{"d_mlp": 512, "activation": "squared_relu", "positions": "rope", "rope_fraction": 0.5, "bias": "none", "init": "trunc", "init_std_qkv": 0.0316, "init_std_o": 0.0, "beta1": 0.9, "lr_head": 0.00948, "decay_fraction": 0.775, "decay_shape": "linear", "final_lr_fraction": 0.0, "steps": 8459}
Each number is 50 + 15 x the weight over its row's rms, rounded and kept within 0 to 99. Layers, rows and columns count from 0. The size before them is the row's rms in percent of the matrix's.

# up: layer 4 MLP up, 512x160, rms 0.116, rows 493-511, columns 40-79
# down: layer 4 MLP down (transposed), 512x160, rms 0.0633, rows 493-511, columns 40-79
up493 095:65 42 22 70 52 53 23 79 28 43 65 65 38 43 40 55 56 71 42 53 40 47 49 46 73 30 38 69 65 44 37 53 56 47 81 55 42 66 53 45
down493 090:62 53 66 57 85 44 39 27 42 56 56 53 57 49 46 35 47 55 64 56 30 34 35 58 44 57 43 34 54 68 49 54 49 62 48 53 54 44 68 57
up494 108:38 43 44 57 44 55 71 70 44 54 15 61 48 18 80 40 63 82 52 25 55 68 48 25 22 43 57 62 74 38 19 41 27 61 50 54 35 60 55 73
down494 102:35 65 74 51 46 65 45 59 43 29 60 24 56 85 57 32 48 77 45 41 82 67 66 35 68 60 47 38 42 59 57 53 76 47 22 46 50 38 86 62
up495 091:36 45 73 83 45 61 43 39 47 53 54 46 45 06 39 40 66 62 47 59 36 54 63 42 17 68 30 26 28 65 42 73 56 47 60 56 69 67 17 46
down495 105:26 34 49 55 58 35 35 60 46 44 55 53 37 01 30 35 58 33 30 68 34 70 56 43 43 65 31 67 45 63 84 38 59 40 59 60 55 50 77 48
up496 096:75 52 31 69 53 41 53 62 37 27 59 54 44 37 52 44 45 55 48 89 44 64 39 42 77 38 47 68 52 46 31 59 34 73 61 44 54 52 58 54
down496 105:57 60 64 64 40 72 56 69 78 33 23 18 62 59 62 50 32 31 45 52 60 71 63 66 23 63 48 38 11 14 33 44 35 65 45 27 51 41 74 51
up497 095:43 51 42 63 36 55 50 72 10 39 22 26 69 53 62 49 44 46 64 48 54 50 51 75 36 50 52 27 45 72 61 33 82 30 68 47 38 46 42 43
down497 097:44 58 50 42 49 45 50 29 44 41 47 50 35 91 57 39 49 45 37 62 40 52 40 81 40 28 41 42 62 47 19 56 61 46 54 45 60 44 55 72
up498 114:65 63 20 42 41 26 59 67 69 45 53 79 61 48 52 30 45 57 82 43 61 52 58 59 41 72 37 83 48 59 46 62 45 47 44 33 48 75 59 36
down498 094:33 65 57 65 42 45 66 49 60 70 41 57 43 46 56 44 71 31 76 28 48 43 37 62 49 83 44 34 43 40 47 13 66 51 34 35 47 35 49 58
up499 094:64 41 52 32 68 65 56 52 57 39 57 38 43 32 55 45 34 62 17 57 41 58 57 43 54 48 40 50 72 39 48 12 47 31 54 65 65 69 73 70
down499 089:56 52 35 56 42 38 53 47 23 40 47 66 72 83 29 56 66 30 54 56 72 23 48 31 47 68 32 69 57 30 34 41 65 47 55 30 47 38 63 59
up500 103:58 44 56 40 59 61 61 53 35 56 47 92 65 66 40 68 36 59 53 35 27 39 65 29 44 50 49 31 12 32 29 35 36 38 46 61 62 75 20 10
down500 091:59 35 40 40 74 58 52 39 74 58 42 74 64 58 59 57 40 76 32 65 59 44 49 39 67 12 67 49 49 54 45 53 29 66 60 33 48 64 51 44
up501 114:34 61 50 34 52 37 40 53 46 37 46 15 44 50 48 71 52 46 39 71 27 43 27 72 56 66 59 50 48 40 61 37 12 61 40 57 68 90 57 51
down501 101:33 30 53 41 34 64 47 53 54 75 35 57 71 63 56 77 36 54 27 31 48 32 47 42 54 37 66 50 59 17 73 46 62 50 42 61 52 50 30 45
up502 092:31 53 31 48 61 52 48 34 46 56 37 30 67 71 03 78 50 63 67 42 49 37 76 26 23 61 58 39 67 59 59 80 61 16 37 60 57 75 64 63
down502 090:72 44 49 67 61 23 42 53 69 44 71 48 61 56 48 60 55 48 42 38 64 67 64 24 67 56 43 39 29 36 35 52 49 42 54 38 30 49 56 18
up503 096:45 42 38 22 50 39 38 83 68 70 28 56 58 44 47 79 51 45 60 49 25 59 39 46 46 54 59 35 38 32 53 42 59 52 46 57 38 33 59 54
down503 091:61 62 64 72 56 64 60 39 64 37 69 64 43 49 45 11 67 33 58 41 50 49 41 46 55 33 45 71 75 58 56 48 55 31 65 71 57 82 40 75
up504 112:67 56 52 39 37 55 25 33 50 67 58 41 72 66 59 48 69 78 56 67 58 51 45 34 49 38 53 44 21 27 42 27 51 61 67 37 28 34 39 48
down504 098:42 36 54 63 55 41 55 91 55 51 50 67 49 33 67 51 44 22 32 48 69 42 83 86 68 61 50 38 52 34 70 47 57 31 53 59 66 63 52 61
up505 100:50 51 63 53 67 43 65 44 22 67 55 46 33 58 49 65 54 72 49 58 55 66 37 52 83 48 35 59 50 70 33 55 55 50 34 58 73 42 48 50
down505 105:53 71 25 46 55 49 61 47 44 62 25 47 47 42 44 52 66 55 38 44 60 38 48 50 45 83 46 42 21 48 35 37 46 43 70 30 57 28 20 64
up506 084:44 49 34 48 55 40 51 54 48 65 66 46 19 34 62 65 45 43 55 61 59 70 77 29 54 45 74 49 63 40 43 25 63 35 56 64 36 52 70 49
down506 088:31 46 33 34 60 37 42 60 41 49 61 54 15 70 63 68 50 25 45 41 46 30 50 50 47 69 46 41 53 35 42 63 78 44 54 42 83 49 69 44
up507 088:66 51 52 54 46 81 31 48 58 52 57 55 47 63 89 79 43 66 33 47 54 55 39 63 57 48 50 57 76 45 43 41 53 51 45 63 50 63 60 58
down507 087:39 25 44 51 44 33 69 37 63 42 44 58 45 29 29 41 41 30 20 90 52 38 38 38 57 43 39 58 49 58 56 58 56 53 53 75 60 38 57 33
up508 112:53 21 52 55 47 43 44 71 63 63 73 39 61 67 57 55 62 61 64 60 61 48 49 47 60 55 78 35 27 63 38 52 56 45 54 52 64 39 38 72
down508 099:41 38 52 43 55 53 64 63 59 43 39 55 35 45 39 67 50 42 40 59 54 68 39 39 66 28 59 47 50 45 48 41 66 76 61 40 57 55 09 46
up509 078:86 46 44 41 42 37 49 49 42 35 53 62 75 30 56 50 56 73 57 64 33 41 62 62 46 75 61 46 82 48 53 52 25 48 36 66 26 74 77 31
down509 082:31 43 31 18 55 35 32 40 61 38 76 50 43 58 68 59 62 60 55 56 57 34 64 48 67 26 50 67 65 56 55 34 39 49 38 58 69 38 38 15
up510 093:38 58 65 28 45 33 58 52 37 36 29 59 63 50 54 45 68 70 42 69 24 29 74 76 35 31 53 40 45 42 71 35 57 69 46 40 75 39 52 46
down510 098:67 59 40 58 56 76 49 59 55 45 26 59 41 65 50 38 58 58 49 36 84 66 30 65 43 68 36 70 77 31 47 42 49 65 34 61 57 35 44 43
up511 112:53 38 75 46 45 74 43 54 19 48 18 35 37 46 66 58 52 48 69 43 49 39 26 34 37 63 74 46 75 65 50 78 58 26 65 28 67 47 49 35
down511 113:20 53 69 46 47 50 38 45 59 47 43 40 59 51 74 84 24 70 74 33 34 59 52 53 43 44 55 38 50 67 48 45 38 57 51 50 43 21 42 45